Each number is 200 + 40 x the weight over its row's rms, rounded and kept within 0 to 999. Layers, rows and columns count from 0. The size before them is the row's rms in percent of the matrix's.

# layer 11 attention output (transposed), 832x832, rms 0.0291, rows 478-511, columns 0-103
092,194,226,161,278,235,195,154,226,180,185,211,188,174,214,219,200,91,142,172,224,154,293,210,207,205,197,241,200,256,233,182,169,122,277,264,192,153,168,227,225,186,228,123,226,203,170,249,134,223,210,249,213,183,212,256,202,206,204,138,258,200,245,130,188,231,261,230,186,186,202,232,191,178,211,190,291,178,208,191,165,158,245,195,257,212,154,237,184,220,157,209,179,182,218,161,200,173,217,256,220,191,178,180,149
088,260,180,249,273,181,302,198,239,163,226,218,174,185,191,190,169,26,166,144,186,209,175,161,186,161,170,230,235,213,184,266,167,179,158,232,178,230,271,213,172,151,181,223,213,203,154,160,285,161,216,209,252,203,215,150,229,202,216,208,210,208,130,166,325,243,196,198,149,172,183,200,203,199,223,136,182,203,212,235,153,152,221,337,184,135,105,223,244,150,225,222,168,204,195,202,156,291,169,235,138,207,195,227,242
088,179,180,208,185,193,210,212,169,214,191,229,230,157,156,220,198,237,189,184,206,241,185,222,149,111,165,271,273,163,237,179,113,212,138,173,199,222,214,237,206,143,202,209,148,252,160,221,207,186,254,248,166,151,238,249,201,214,233,200,257,210,274,144,204,185,188,191,273,147,167,187,253,176,236,196,215,135,147,171,228,163,215,203,176,159,205,191,191,176,144,219,185,200,205,237,195,85,252,258,173,206,217,200,234
096,221,149,232,293,230,166,178,160,206,198,208,177,154,151,251,225,352,261,191,121,249,171,137,206,189,190,167,275,212,183,253,174,184,190,206,169,186,221,130,195,249,202,170,232,145,262,192,232,194,207,165,176,221,224,224,168,174,241,192,197,216,182,190,250,122,211,195,209,224,175,241,209,145,214,231,236,193,184,186,184,122,199,191,226,168,189,218,224,215,215,173,148,177,172,303,237,241,165,240,116,177,237,189,198
092,176,194,205,162,178,169,189,173,232,196,201,190,195,244,197,262,246,122,222,249,190,239,187,205,259,148,143,227,129,151,208,205,179,202,183,230,200,156,210,174,194,220,192,171,219,213,200,162,171,227,265,183,211,262,243,209,282,196,183,221,256,220,211,227,155,202,194,270,224,124,206,171,237,229,181,192,178,202,165,218,154,186,194,199,177,105,168,211,208,286,125,151,154,217,210,148,209,203,216,265,320,177,229,209
094,126,182,153,154,218,208,147,194,240,260,190,192,202,285,183,212,113,213,179,191,242,167,222,181,216,142,223,149,194,279,220,234,182,252,177,240,193,256,192,216,150,172,218,159,170,161,243,247,209,172,203,155,202,168,204,174,182,218,117,330,205,238,204,114,131,212,180,221,226,150,186,145,213,165,204,250,214,216,210,259,243,259,217,146,154,196,244,171,197,167,195,145,299,183,182,255,174,189,186,218,144,174,221,202
095,216,189,163,180,170,273,234,219,174,244,131,202,252,168,246,173,246,216,229,269,283,232,133,238,243,233,250,228,277,198,233,213,128,203,156,185,198,196,118,158,220,214,218,237,248,251,148,239,219,169,198,190,226,172,158,183,154,184,174,190,209,153,243,222,191,196,185,193,241,210,194,194,180,242,160,214,184,270,198,249,172,227,188,263,240,206,162,198,150,180,143,270,175,195,210,162,182,174,152,287,224,189,214,229
099,226,163,171,209,203,228,167,192,113,244,199,244,164,226,191,178,142,321,117,74,225,173,244,127,261,175,186,184,172,226,187,228,242,150,234,197,233,150,230,219,203,150,147,239,184,236,245,193,189,240,175,228,162,210,203,189,231,127,244,218,216,199,214,218,186,248,255,163,228,225,220,175,207,109,227,220,260,195,235,138,233,187,174,241,174,283,232,179,174,263,249,177,270,258,157,187,139,241,295,214,149,209,181,164
093,283,231,208,240,219,187,206,191,195,207,264,167,182,205,187,223,302,270,223,194,181,185,212,275,162,139,253,165,209,222,254,257,193,238,208,129,244,199,179,191,228,130,187,209,179,292,140,189,230,226,244,214,203,208,177,257,275,184,208,224,148,176,205,191,310,231,185,205,235,225,222,231,175,119,213,168,192,141,187,175,254,202,197,194,166,201,234,105,259,247,208,177,176,192,242,219,183,239,136,322,240,237,266,220
098,229,248,216,178,208,188,218,174,206,217,196,194,200,239,235,241,176,197,224,187,250,162,244,219,174,148,211,168,167,284,229,167,215,224,283,189,232,148,206,187,203,158,219,211,294,243,220,177,155,202,272,226,205,212,233,269,295,177,176,214,214,242,194,222,220,283,136,244,236,220,194,203,190,159,185,215,122,192,209,186,203,243,211,181,241,307,249,210,218,265,233,206,227,150,172,202,227,167,263,157,156,281,167,247
091,295,236,195,282,199,170,166,224,189,139,257,173,222,208,252,214,155,270,179,173,210,212,220,170,201,110,176,149,161,205,171,162,259,209,121,207,233,214,167,223,246,146,192,252,235,231,227,201,110,220,263,193,225,204,154,214,136,129,155,177,224,188,228,168,122,157,184,185,217,226,114,168,178,186,241,168,230,220,205,169,202,206,208,184,141,190,212,186,229,203,236,274,187,157,175,257,218,237,141,118,166,244,222,233
091,194,176,235,208,176,106,152,190,233,235,256,139,226,220,155,163,185,208,251,191,205,144,192,237,255,179,194,211,185,186,218,167,222,217,191,191,199,203,135,142,171,255,246,202,179,236,209,217,270,183,196,196,195,285,214,249,154,221,166,214,221,189,187,174,151,127,207,212,221,186,265,208,224,238,186,189,243,322,211,196,246,237,209,215,138,204,137,194,205,156,208,235,255,205,221,206,282,167,167,227,197,209,216,164
094,188,231,204,157,222,133,191,154,199,216,228,197,228,250,199,158,157,204,223,154,143,161,235,149,168,221,214,146,209,106,323,217,148,229,164,197,182,174,276,220,125,209,192,173,228,157,174,170,226,182,190,175,155,243,177,152,181,244,256,262,194,239,284,207,198,250,211,246,236,217,216,214,168,175,202,119,194,203,168,257,158,173,211,211,188,202,230,157,206,193,221,170,210,202,176,248,186,164,231,161,173,218,267,204
093,203,238,217,159,180,198,107,262,153,194,255,162,217,183,276,281,310,183,179,220,196,254,193,199,187,190,160,232,202,208,182,227,251,273,215,253,222,232,183,153,162,137,193,156,195,169,226,174,218,202,228,153,141,96,249,169,229,210,184,241,221,264,240,281,211,193,203,218,213,305,206,261,151,230,126,157,162,224,206,225,258,202,200,263,227,186,228,156,201,220,199,244,170,215,136,204,186,268,164,206,261,249,202,235
089,241,224,252,217,206,165,199,216,272,188,190,258,228,129,173,195,83,158,118,206,207,179,174,178,163,223,168,194,203,218,264,194,208,231,185,194,196,203,240,207,206,168,156,178,183,257,180,173,180,209,240,164,265,197,175,163,263,184,206,152,133,244,179,259,223,290,161,176,157,138,130,277,83,146,149,222,181,190,235,156,191,147,266,197,199,213,145,154,212,157,262,267,233,135,144,172,239,193,210,191,203,191,147,147
093,253,259,189,270,206,192,120,245,118,284,170,275,226,191,182,158,57,292,228,130,220,157,187,206,169,260,200,294,152,215,256,212,262,156,229,221,177,166,195,197,216,148,215,153,184,163,239,225,204,134,185,213,190,169,206,288,152,152,196,184,146,160,237,189,242,176,144,238,239,195,196,224,188,159,214,245,163,270,179,158,244,187,172,239,173,179,227,204,237,197,239,243,229,293,135,258,171,226,215,180,201,230,195,200
093,77,210,270,256,196,204,206,205,211,173,188,181,205,178,149,181,371,201,142,130,163,234,203,177,209,181,269,160,173,214,283,189,153,224,192,273,247,121,188,281,225,180,192,203,156,231,174,137,185,233,233,232,104,174,194,210,227,220,173,220,236,215,233,206,279,154,101,156,161,137,262,130,189,171,230,272,214,179,177,186,221,190,156,225,232,189,241,218,207,301,263,153,162,232,183,150,156,167,174,184,149,185,223,250
096,147,180,174,191,212,203,151,182,159,233,229,153,199,181,212,253,273,236,216,241,168,219,229,220,183,229,135,190,142,187,156,198,235,224,199,183,216,177,193,170,211,152,270,216,215,223,190,239,162,242,205,177,192,227,211,162,191,272,197,241,181,201,195,217,220,190,186,180,167,250,201,205,162,285,182,107,187,231,217,145,146,192,244,227,131,183,233,199,191,166,195,290,190,200,208,202,323,221,190,167,235,198,94,232
097,160,185,184,250,261,214,234,204,212,242,206,232,177,203,146,202,223,153,184,223,219,149,141,264,285,247,234,180,192,249,131,224,219,207,243,258,178,214,177,196,186,163,172,203,151,245,228,180,274,194,187,204,179,178,191,222,199,267,151,207,175,119,219,257,137,220,214,213,192,248,215,193,242,156,214,232,134,242,134,124,154,198,138,234,237,249,182,210,214,222,187,197,211,186,146,192,185,133,210,196,245,222,257,253
096,209,180,136,248,200,217,158,169,288,201,144,196,139,209,236,223,239,113,238,192,152,197,198,172,223,204,225,143,95,260,239,177,261,114,169,245,230,155,156,194,269,215,280,140,109,136,167,171,266,282,246,179,193,177,205,153,189,190,230,274,283,268,205,203,129,173,256,251,197,169,214,234,229,188,201,193,172,161,194,173,112,172,141,194,174,127,201,190,172,179,243,163,199,167,175,204,205,189,242,176,153,261,207,204
090,201,291,283,140,184,196,163,187,247,192,270,261,263,236,233,153,135,218,191,154,247,205,224,253,225,248,150,192,241,180,133,202,271,172,215,170,186,154,187,285,197,150,186,130,175,192,278,178,159,192,173,214,181,216,189,149,174,193,137,219,239,204,217,197,215,167,243,189,214,179,142,235,201,102,192,201,173,178,232,180,199,126,223,155,175,181,187,252,298,246,196,225,206,179,199,233,216,216,216,191,174,258,201,237
093,169,246,165,228,104,214,259,277,113,121,252,164,147,180,184,170,324,237,223,170,236,130,232,244,181,163,153,181,242,226,257,226,189,209,210,191,184,265,175,191,279,213,173,179,156,188,209,206,128,225,194,206,139,242,161,226,271,258,171,133,244,124,279,239,120,301,181,201,192,184,135,204,228,212,156,177,232,168,197,128,184,188,177,164,164,191,213,154,177,198,236,154,221,203,168,149,229,228,224,186,162,185,182,213
099,176,232,167,182,180,175,184,247,165,296,204,149,181,167,229,193,69,153,181,243,252,222,168,169,220,174,153,120,172,186,241,190,196,168,201,213,144,170,229,225,227,139,219,176,175,205,119,219,245,213,174,229,212,193,222,267,202,223,220,151,196,165,149,224,153,194,171,154,174,185,222,191,170,127,228,87,209,138,142,221,137,213,132,214,140,140,190,245,174,147,209,231,170,217,184,241,175,234,164,192,161,126,253,233
091,211,233,268,112,163,302,188,150,217,191,202,229,220,210,198,215,111,164,143,222,192,280,154,174,201,213,226,240,238,166,223,188,148,238,185,144,214,236,163,261,232,204,168,180,220,161,198,207,281,174,185,280,166,173,230,139,169,223,127,280,263,150,166,281,238,213,169,156,189,151,268,188,213,173,202,170,153,136,181,208,199,173,217,237,173,132,111,158,158,173,176,164,186,170,219,178,267,216,135,191,202,156,238,196
097,196,226,148,150,189,196,162,230,228,244,193,255,221,173,198,263,256,214,259,217,249,230,180,124,163,161,237,247,231,187,232,185,129,273,231,165,202,240,160,226,181,158,163,275,187,143,161,183,108,200,169,183,201,265,212,214,119,266,240,255,214,197,180,261,161,196,228,223,163,128,212,186,196,241,236,247,229,160,242,221,197,256,230,184,202,192,88,179,192,147,192,180,155,145,237,202,209,206,234,168,240,209,172,134
089,212,241,284,195,244,177,176,161,206,222,170,192,279,229,178,193,100,80,203,135,238,186,253,169,302,208,176,209,127,211,118,286,147,216,164,155,275,211,194,188,229,171,205,266,132,176,250,215,181,250,245,190,197,189,222,203,160,207,184,179,195,160,191,150,204,229,161,239,208,225,180,309,246,194,168,197,175,199,200,168,194,162,273,222,156,193,171,224,234,213,207,225,247,147,234,208,208,182,241,189,186,221,220,210
093,266,224,255,243,291,230,202,234,194,129,235,198,238,206,152,235,191,208,141,163,245,201,148,118,233,184,155,209,225,212,222,193,198,198,272,214,204,172,194,152,140,232,124,208,191,205,225,190,113,231,190,213,210,231,204,186,182,134,145,161,220,234,173,178,160,203,198,206,194,133,160,226,234,259,209,189,297,215,208,289,178,197,216,177,225,171,284,204,236,180,179,259,193,263,196,221,165,275,238,229,192,178,133,197
093,243,204,195,176,176,190,245,202,163,227,154,148,212,203,232,245,121,214,222,201,156,192,222,187,203,173,248,200,165,233,228,173,212,198,182,269,178,218,187,188,212,221,159,187,197,191,194,202,160,178,162,272,210,195,235,174,216,174,205,225,193,208,203,251,191,224,176,208,245,203,163,187,238,173,150,177,234,184,261,157,152,164,214,195,147,215,237,242,163,230,251,168,242,188,175,196,238,166,238,280,188,207,160,207
095,305,204,203,209,165,200,195,214,168,206,202,227,161,204,215,188,303,173,236,187,159,278,186,222,210,185,192,242,250,134,216,247,127,168,194,185,278,217,239,170,238,177,184,244,258,187,219,214,171,179,143,163,229,194,220,190,220,164,172,210,240,211,191,210,113,128,214,161,219,264,177,128,144,235,229,245,197,154,199,169,210,257,187,194,234,151,162,175,213,220,167,105,198,151,199,218,159,191,177,151,235,216,233,239
092,201,193,236,248,198,197,189,197,210,190,219,178,274,236,264,155,216,262,228,198,130,210,165,218,200,128,259,109,251,188,189,290,154,190,263,183,230,177,158,174,194,171,228,221,230,162,190,199,188,175,199,180,183,180,152,178,165,193,209,188,197,222,240,145,136,153,215,204,250,182,232,211,226,159,240,157,208,304,228,189,254,193,151,181,153,220,167,227,242,192,203,246,261,223,239,238,204,210,200,193,316,197,220,249
092,196,202,219,185,143,150,206,188,159,162,168,212,257,192,240,190,175,208,181,176,233,168,168,196,205,128,174,206,286,241,136,187,252,192,228,314,239,187,130,246,221,227,178,175,118,250,278,251,283,184,197,190,179,217,209,191,212,166,202,231,161,238,242,308,173,246,205,212,226,140,223,201,175,178,239,233,197,201,207,164,167,211,200,114,215,134,196,171,219,277,214,239,173,255,142,188,241,236,186,221,228,218,272,258
101,202,176,201,164,237,199,191,246,275,179,222,169,191,157,188,202,415,247,201,239,151,219,181,222,247,154,186,231,133,181,211,256,262,171,160,276,300,162,123,188,168,121,191,133,240,271,165,249,256,159,200,157,190,158,154,199,183,217,264,151,204,228,150,258,142,194,218,218,230,149,89,245,190,213,233,203,220,185,205,204,193,235,221,230,255,233,191,181,210,219,171,169,197,178,213,171,161,235,192,215,212,156,231,226
090,198,187,224,197,216,205,182,158,229,144,224,222,230,247,248,257,193,253,280,153,138,120,228,196,229,207,288,207,214,192,203,188,296,197,181,161,180,301,234,234,272,226,140,166,157,229,295,214,248,156,190,215,201,225,201,224,220,262,232,216,221,171,261,243,245,200,210,179,215,241,183,228,177,205,241,178,153,238,229,132,229,217,252,223,204,200,228,139,244,190,207,265,189,273,108,187,257,192,219,192,142,222,217,151
091,208,219,143,207,204,227,141,233,177,195,243,196,234,206,196,241,165,206,183,207,184,203,244,192,223,230,216,249,204,205,222,200,205,174,215,248,210,171,209,209,251,194,162,189,241,223,260,205,196,169,247,206,209,169,203,230,192,193,198,224,190,224,205,211,299,244,261,228,159,201,205,191,208,211,164,233,260,186,176,235,169,210,200,189,207,102,202,193,218,254,196,217,156,227,157,204,247,159,237,219,218,194,206,229
# layer 11 attention value, 832x832, rms 0.0234, rows 479-511, columns 0-103
086,170,184,160,183,251,182,117,163,39,192,230,213,182,218,279,156,159,200,236,218,277,137,202,278,225,277,278,163,120,197,140,254,263,187,301,254,164,190,176,156,259,215,262,156,181,177,206,91,171,224,220,237,133,222,166,188,193,196,220,167,235,205,280,182,171,190,201,165,244,180,250,231,264,213,220,179,167,215,182,257,240,232,183,137,217,165,292,223,216,176,185,168,243,213,153,248,175,283,201,195,197,202,204,220
085,240,110,229,212,234,170,137,184,185,202,229,274,154,197,161,212,194,235,142,91,202,174,188,208,233,260,168,158,132,138,248,296,175,265,219,205,217,225,199,93,263,186,205,277,175,216,237,205,248,217,223,244,188,105,165,165,211,217,231,210,164,192,214,184,223,233,247,156,297,193,125,238,240,171,174,173,112,200,230,177,240,152,130,245,199,240,182,239,207,261,186,271,189,222,251,224,208,209,160,211,188,209,194,209
090,219,226,217,227,218,206,126,240,202,246,235,266,218,202,157,218,254,287,198,224,86,310,199,157,149,173,206,163,288,198,219,205,165,266,257,268,243,180,146,218,169,214,194,253,201,185,164,178,173,195,224,193,191,272,157,156,195,219,230,159,208,212,265,178,259,202,196,176,234,240,235,181,168,223,148,221,233,276,210,160,228,190,152,194,239,180,247,198,162,197,170,209,142,241,169,231,199,255,164,173,229,159,211,247
085,244,206,172,197,216,245,200,232,125,169,149,146,256,125,224,196,173,283,167,254,196,178,212,225,133,202,218,173,242,159,300,210,224,112,220,187,258,193,181,191,225,194,174,164,195,249,133,209,252,215,153,217,291,149,203,167,294,213,180,262,232,254,223,154,230,209,219,223,109,226,270,253,145,236,274,219,217,184,164,147,202,241,193,186,180,245,153,186,173,166,198,228,181,139,132,184,205,227,211,218,158,232,174,175
093,259,238,175,169,190,162,235,117,235,181,239,251,259,214,268,228,211,297,246,159,172,255,162,194,217,170,149,195,242,226,155,177,201,240,245,126,198,200,222,177,262,228,272,236,208,243,202,138,264,176,169,245,187,197,235,179,234,253,219,237,210,177,196,202,225,200,231,138,146,286,140,233,204,130,196,223,245,215,148,123,161,174,290,287,171,236,230,231,183,167,239,213,145,197,259,151,218,205,198,224,266,201,182,197
092,188,182,255,250,181,142,232,170,208,57,192,159,217,193,236,230,214,244,195,262,205,176,207,142,137,175,257,149,195,190,182,180,277,159,197,201,279,176,180,270,237,207,313,251,213,177,257,157,241,197,271,124,185,215,179,138,166,159,102,181,188,252,178,256,232,242,110,225,138,167,238,196,188,197,277,270,238,203,209,204,189,205,215,163,154,211,188,191,204,179,198,195,188,238,162,138,185,211,292,262,232,200,177,135
097,229,196,237,190,170,264,121,152,266,231,199,105,240,157,185,211,192,197,237,177,190,213,171,247,201,296,211,179,225,215,229,226,211,187,193,180,219,182,132,186,202,139,233,154,273,196,223,177,193,139,126,304,144,187,217,191,173,266,188,224,200,152,221,177,187,238,200,164,147,139,276,228,124,286,164,173,169,244,179,160,255,231,192,197,291,173,147,161,183,213,159,208,194,202,202,222,215,187,185,179,215,151,188,188
090,176,189,218,179,182,269,213,280,267,89,132,213,228,199,227,185,202,198,99,220,143,132,156,268,212,286,246,238,212,216,169,219,164,197,245,231,193,196,138,210,174,226,157,148,241,218,220,238,173,188,238,194,91,275,202,176,170,261,158,210,235,201,249,135,168,227,132,232,250,155,224,180,149,161,226,179,308,191,177,171,150,230,233,243,176,196,217,222,194,239,186,238,209,205,225,215,238,247,210,151,203,127,200,210
097,236,176,259,180,146,205,93,169,142,149,203,236,183,162,183,187,209,131,167,84,236,220,236,173,241,218,203,216,167,212,214,192,194,187,215,196,279,160,130,210,237,189,191,222,212,224,184,202,189,211,188,172,190,203,147,160,178,223,196,299,212,110,194,236,216,200,265,186,197,203,212,196,130,201,151,145,152,177,184,251,179,242,124,148,243,210,180,137,281,225,175,226,227,202,272,196,102,170,204,168,260,167,202,198
083,168,208,257,200,226,175,194,280,257,196,289,196,245,180,195,184,235,204,127,219,222,269,197,183,223,203,234,149,172,240,188,160,162,183,153,225,204,171,244,225,246,212,151,258,147,161,194,188,168,146,158,138,144,186,226,188,175,187,215,159,160,249,189,225,200,175,245,171,161,123,241,207,256,194,191,241,206,219,247,145,220,173,188,165,147,235,206,222,186,189,168,174,208,236,226,273,127,235,190,148,251,139,147,195
087,166,239,231,226,126,203,223,90,155,148,163,237,166,204,196,179,199,167,96,172,246,157,171,186,281,163,160,211,224,204,241,197,233,271,255,213,258,150,202,220,157,194,248,207,167,156,175,185,172,183,165,217,178,163,224,138,154,203,223,263,171,197,210,241,169,198,189,110,169,208,235,214,161,192,212,255,185,281,286,202,250,170,198,144,292,143,146,227,169,212,185,220,156,177,164,200,156,194,198,169,230,190,193,287
089,180,143,183,206,158,201,247,253,160,196,189,226,203,126,201,221,212,162,173,197,228,222,171,127,163,172,271,270,213,187,165,149,244,199,246,245,124,192,208,247,166,306,167,152,184,220,137,179,231,134,169,158,175,197,256,261,182,185,257,185,211,172,176,192,189,258,177,260,184,221,190,184,204,228,219,294,187,260,188,148,184,169,218,195,208,260,199,198,193,167,266,172,234,236,199,247,116,177,232,195,238,166,203,173
089,144,204,187,251,211,214,162,177,198,184,239,197,136,212,233,208,153,116,226,188,251,143,224,200,214,223,186,180,237,215,103,182,188,237,163,268,182,212,234,243,190,260,160,188,275,160,169,162,212,271,221,243,159,192,159,198,203,258,253,202,218,169,189,222,179,242,304,161,201,135,243,164,168,170,284,217,185,242,226,201,136,209,111,159,179,151,168,209,165,196,198,201,216,236,167,182,211,125,227,205,234,279,250,232
090,214,174,205,194,236,226,82,165,290,179,231,253,217,207,169,191,165,237,213,136,155,154,225,169,286,138,299,200,248,158,238,263,191,166,146,211,144,133,152,218,229,254,225,168,204,225,222,171,198,232,188,234,183,238,204,170,95,159,192,238,142,216,199,238,153,159,156,147,199,145,142,200,208,219,169,203,215,163,206,197,225,126,206,212,249,209,251,161,200,283,189,236,211,197,222,190,177,245,279,187,210,151,177,227
088,149,261,232,200,128,85,185,189,196,156,217,143,203,231,216,144,233,183,172,177,149,125,209,185,221,145,194,181,95,194,174,209,153,155,173,252,181,130,185,347,186,195,132,215,229,196,301,159,245,201,289,214,221,116,228,258,159,202,213,214,255,216,195,193,198,230,226,170,172,181,195,196,150,180,150,201,201,209,236,148,173,234,127,187,161,226,189,223,186,232,163,118,192,252,190,224,208,168,177,158,246,257,166,160
087,184,194,217,122,200,257,107,186,224,128,221,188,121,185,237,324,152,207,156,186,130,226,205,167,222,144,220,164,221,196,172,238,201,189,238,176,159,190,217,191,194,188,183,213,191,257,205,254,181,252,199,262,225,180,209,206,211,304,164,148,137,189,192,161,204,130,226,200,170,260,188,243,195,113,223,184,195,212,203,227,192,237,214,226,176,216,106,229,194,204,175,179,207,191,183,222,207,154,173,188,274,169,159,179
092,174,172,151,257,134,142,213,212,143,227,210,191,231,197,141,208,213,186,169,237,217,144,148,141,190,259,207,180,199,230,230,162,242,185,175,252,201,151,181,208,263,193,229,213,118,183,205,197,197,280,299,205,207,111,269,91,292,112,265,140,220,157,159,186,276,204,216,196,216,170,147,204,201,165,230,239,186,176,267,197,232,204,193,244,174,184,183,158,183,232,140,128,285,198,145,241,199,191,180,198,210,202,217,201
092,163,155,178,212,215,204,250,263,194,177,189,151,173,107,194,219,214,281,228,217,228,214,228,273,197,218,149,203,171,230,197,213,154,232,176,168,241,262,116,155,156,260,196,246,135,229,153,276,248,165,256,330,172,250,188,198,193,151,225,180,203,311,204,145,177,217,149,184,159,210,188,202,206,154,166,220,232,167,201,183,232,162,103,180,196,197,200,153,256,188,238,201,167,193,198,157,247,201,244,233,161,166,135,223
093,212,185,119,240,137,176,193,222,179,273,199,188,163,170,173,243,211,254,249,248,208,259,131,246,197,273,142,167,237,184,258,151,147,212,183,189,172,166,253,196,239,257,218,238,190,251,181,199,226,258,161,221,243,208,208,136,283,159,221,257,199,213,200,119,195,302,79,243,132,234,164,213,173,212,174,237,197,197,160,148,234,176,213,230,179,187,168,223,208,236,212,155,207,168,171,202,202,180,223,134,175,213,171,184
087,184,215,241,266,192,125,267,161,187,217,219,158,275,221,233,252,238,184,177,250,180,312,172,189,212,197,210,203,265,243,184,205,198,185,147,215,202,198,188,164,222,197,194,214,206,242,173,179,214,116,224,211,90,189,217,215,229,171,208,240,134,206,253,252,220,280,149,200,191,159,202,245,175,243,232,252,204,192,213,240,206,202,209,263,141,174,246,228,184,176,182,161,220,163,212,206,161,269,191,260,193,214,251,146
088,198,216,219,266,263,166,217,175,197,216,192,205,246,223,185,191,151,237,238,249,98,196,206,190,184,215,165,253,175,186,136,239,273,184,174,246,203,187,180,244,209,169,223,151,223,172,170,119,154,151,233,161,205,256,285,260,149,253,273,192,161,152,232,192,171,174,224,124,191,256,203,269,131,224,211,237,149,160,148,240,154,238,209,216,248,195,233,197,141,204,175,156,179,214,173,181,208,186,232,172,178,177,206,182
099,178,143,186,237,150,137,294,207,241,206,100,177,163,196,198,195,202,206,210,250,171,159,192,236,143,268,220,210,265,172,212,208,146,157,251,222,215,219,207,259,174,198,235,180,139,217,297,268,199,228,175,223,137,122,225,218,300,122,270,175,195,186,236,131,237,195,54,312,218,248,279,116,135,169,302,207,211,176,208,197,197,189,169,203,233,204,177,238,212,232,152,204,184,212,161,232,165,194,230,291,165,253,118,208
087,212,169,105,278,305,179,212,163,218,158,199,233,228,216,203,146,247,234,198,161,197,185,300,242,210,208,199,157,190,212,221,191,213,179,144,238,168,243,270,225,177,215,228,190,181,185,220,296,237,291,238,184,229,226,230,219,229,107,148,283,200,242,142,142,207,165,203,291,282,171,171,240,189,169,241,214,234,172,239,186,149,241,246,178,250,242,237,162,196,242,234,225,225,236,258,231,199,196,144,201,218,254,153,252
094,201,183,206,215,273,224,176,316,182,235,235,153,201,241,223,195,246,164,185,151,232,170,215,189,191,66,123,165,255,233,244,220,301,144,186,207,216,209,253,176,234,205,230,231,214,182,210,186,174,155,202,159,227,206,146,178,147,172,186,264,178,175,194,143,248,255,302,226,181,202,236,214,219,178,236,187,235,239,235,238,127,197,212,202,216,236,214,217,200,237,203,242,169,241,205,225,163,232,189,145,147,203,139,146
084,157,243,171,286,174,147,168,166,218,188,263,145,182,255,149,171,240,210,169,171,171,218,211,194,123,167,166,215,197,166,240,165,344,176,235,238,135,180,202,173,189,266,206,225,171,202,198,190,194,185,209,190,242,188,149,157,124,193,252,249,193,192,142,137,215,206,219,225,222,216,146,122,112,211,154,160,280,231,189,193,211,188,204,186,243,218,176,160,149,226,225,188,235,204,182,182,248,234,196,135,231,206,150,161
093,174,270,251,206,186,167,168,266,191,158,209,223,196,171,236,204,200,214,246,198,176,285,223,214,136,157,149,185,217,243,211,269,231,206,200,250,247,211,199,244,243,185,208,230,214,271,192,104,196,201,177,150,188,253,255,217,190,197,186,222,176,184,265,231,210,184,216,157,296,178,203,149,146,125,231,277,205,200,200,148,256,170,213,96,217,168,225,189,249,155,255,213,204,137,129,183,202,173,139,195,215,200,241,231
091,265,178,120,144,140,176,182,124,184,144,178,257,166,198,239,135,182,215,203,150,151,145,169,268,177,226,227,260,184,165,220,173,190,157,224,163,236,140,209,180,167,181,252,173,194,267,178,69,273,176,235,173,240,176,150,202,249,184,241,181,204,220,141,186,182,216,155,224,210,208,232,181,208,172,192,237,213,188,238,260,256,193,173,228,174,175,155,168,227,193,69,181,191,227,224,234,146,232,196,193,204,231,224,227
089,257,177,138,203,230,207,330,218,178,188,228,217,236,194,204,197,210,150,295,229,244,170,168,150,107,195,166,189,258,163,208,227,287,202,183,206,195,213,193,184,211,198,242,250,167,229,233,255,190,171,140,79,260,237,200,176,265,229,159,223,91,210,135,164,236,176,98,201,199,153,160,261,234,195,228,46,255,141,206,214,283,80,202,210,268,279,276,199,225,249,199,209,192,265,225,223,226,204,211,198,217,230,154,149
090,175,233,250,165,219,203,134,178,280,150,213,182,236,221,192,196,256,142,178,179,253,302,161,155,204,186,192,223,158,185,204,159,267,190,294,139,205,155,179,170,234,241,219,214,205,184,232,236,149,166,186,273,166,207,182,258,238,239,237,233,143,258,148,238,281,150,157,206,149,186,195,228,123,233,128,162,270,189,165,280,181,205,206,193,214,205,205,157,204,230,211,152,188,209,124,149,269,223,205,243,201,148,193,219
087,163,196,177,158,114,236,152,146,226,154,153,197,205,176,275,298,97,212,227,223,226,186,179,246,255,333,195,212,156,204,209,273,202,198,267,161,187,119,279,220,166,146,187,203,319,209,240,211,239,243,202,254,263,132,182,201,211,234,202,172,213,172,224,194,158,148,211,198,203,197,163,196,196,227,163,256,207,184,158,163,216,188,144,249,167,245,228,265,166,127,182,172,186,110,177,179,186,152,127,206,177,236,171,181
092,193,157,164,237,175,262,277,274,149,164,235,229,236,188,232,210,160,267,206,247,272,202,147,198,222,239,235,198,248,174,218,188,139,180,244,257,186,232,199,207,230,256,217,243,170,227,228,227,186,234,154,158,193,262,162,250,262,198,202,187,207,194,220,175,163,234,187,271,249,108,189,179,198,203,193,220,228,195,263,204,239,157,206,193,177,216,244,152,146,190,233,133,162,199,250,167,252,173,168,239,176,228,205,233
089,228,237,225,85,137,178,213,178,189,215,218,172,137,190,158,241,227,210,154,231,172,170,198,230,227,211,215,206,180,187,203,223,188,197,182,155,203,185,166,220,159,173,236,116,286,230,199,144,179,199,268,236,200,150,213,121,229,232,212,269,153,197,174,175,214,205,223,212,143,169,180,243,248,223,179,241,160,102,187,292,238,172,206,191,172,144,201,257,239,266,230,180,192,167,171,282,107,236,153,208,200,138,158,235
087,153,151,261,197,234,181,209,209,192,264,186,149,201,209,183,213,198,158,206,262,185,153,205,253,203,157,147,174,118,214,200,322,172,222,148,214,170,177,239,199,174,192,234,201,244,192,183,109,224,223,173,170,229,254,237,246,212,158,178,244,249,170,265,184,154,224,205,252,233,138,247,162,214,205,201,297,151,246,206,228,123,239,222,252,172,174,269,143,191,206,267,242,215,149,268,244,158,197,152,212,139,218,229,132
# layer 11 attention query, 832x832, rms 0.0234, rows 512, columns 0-103
099,213,178,254,231,192,195,233,161,203,225,291,146,190,126,323,166,225,202,182,202,221,253,283,203,260,135,247,166,177,197,189,235,275,168,179,222,194,213,161,166,196,165,187,218,188,212,240,173,225,153,149,189,227,214,129,172,224,175,180,211,256,177,219,227,165,222,153,275,193,200,151,187,180,163,279,246,188,195,173,216,179,203,205,236,235,206,224,225,258,187,177,143,162,205,138,224,149,234,145,215,139,153,139,171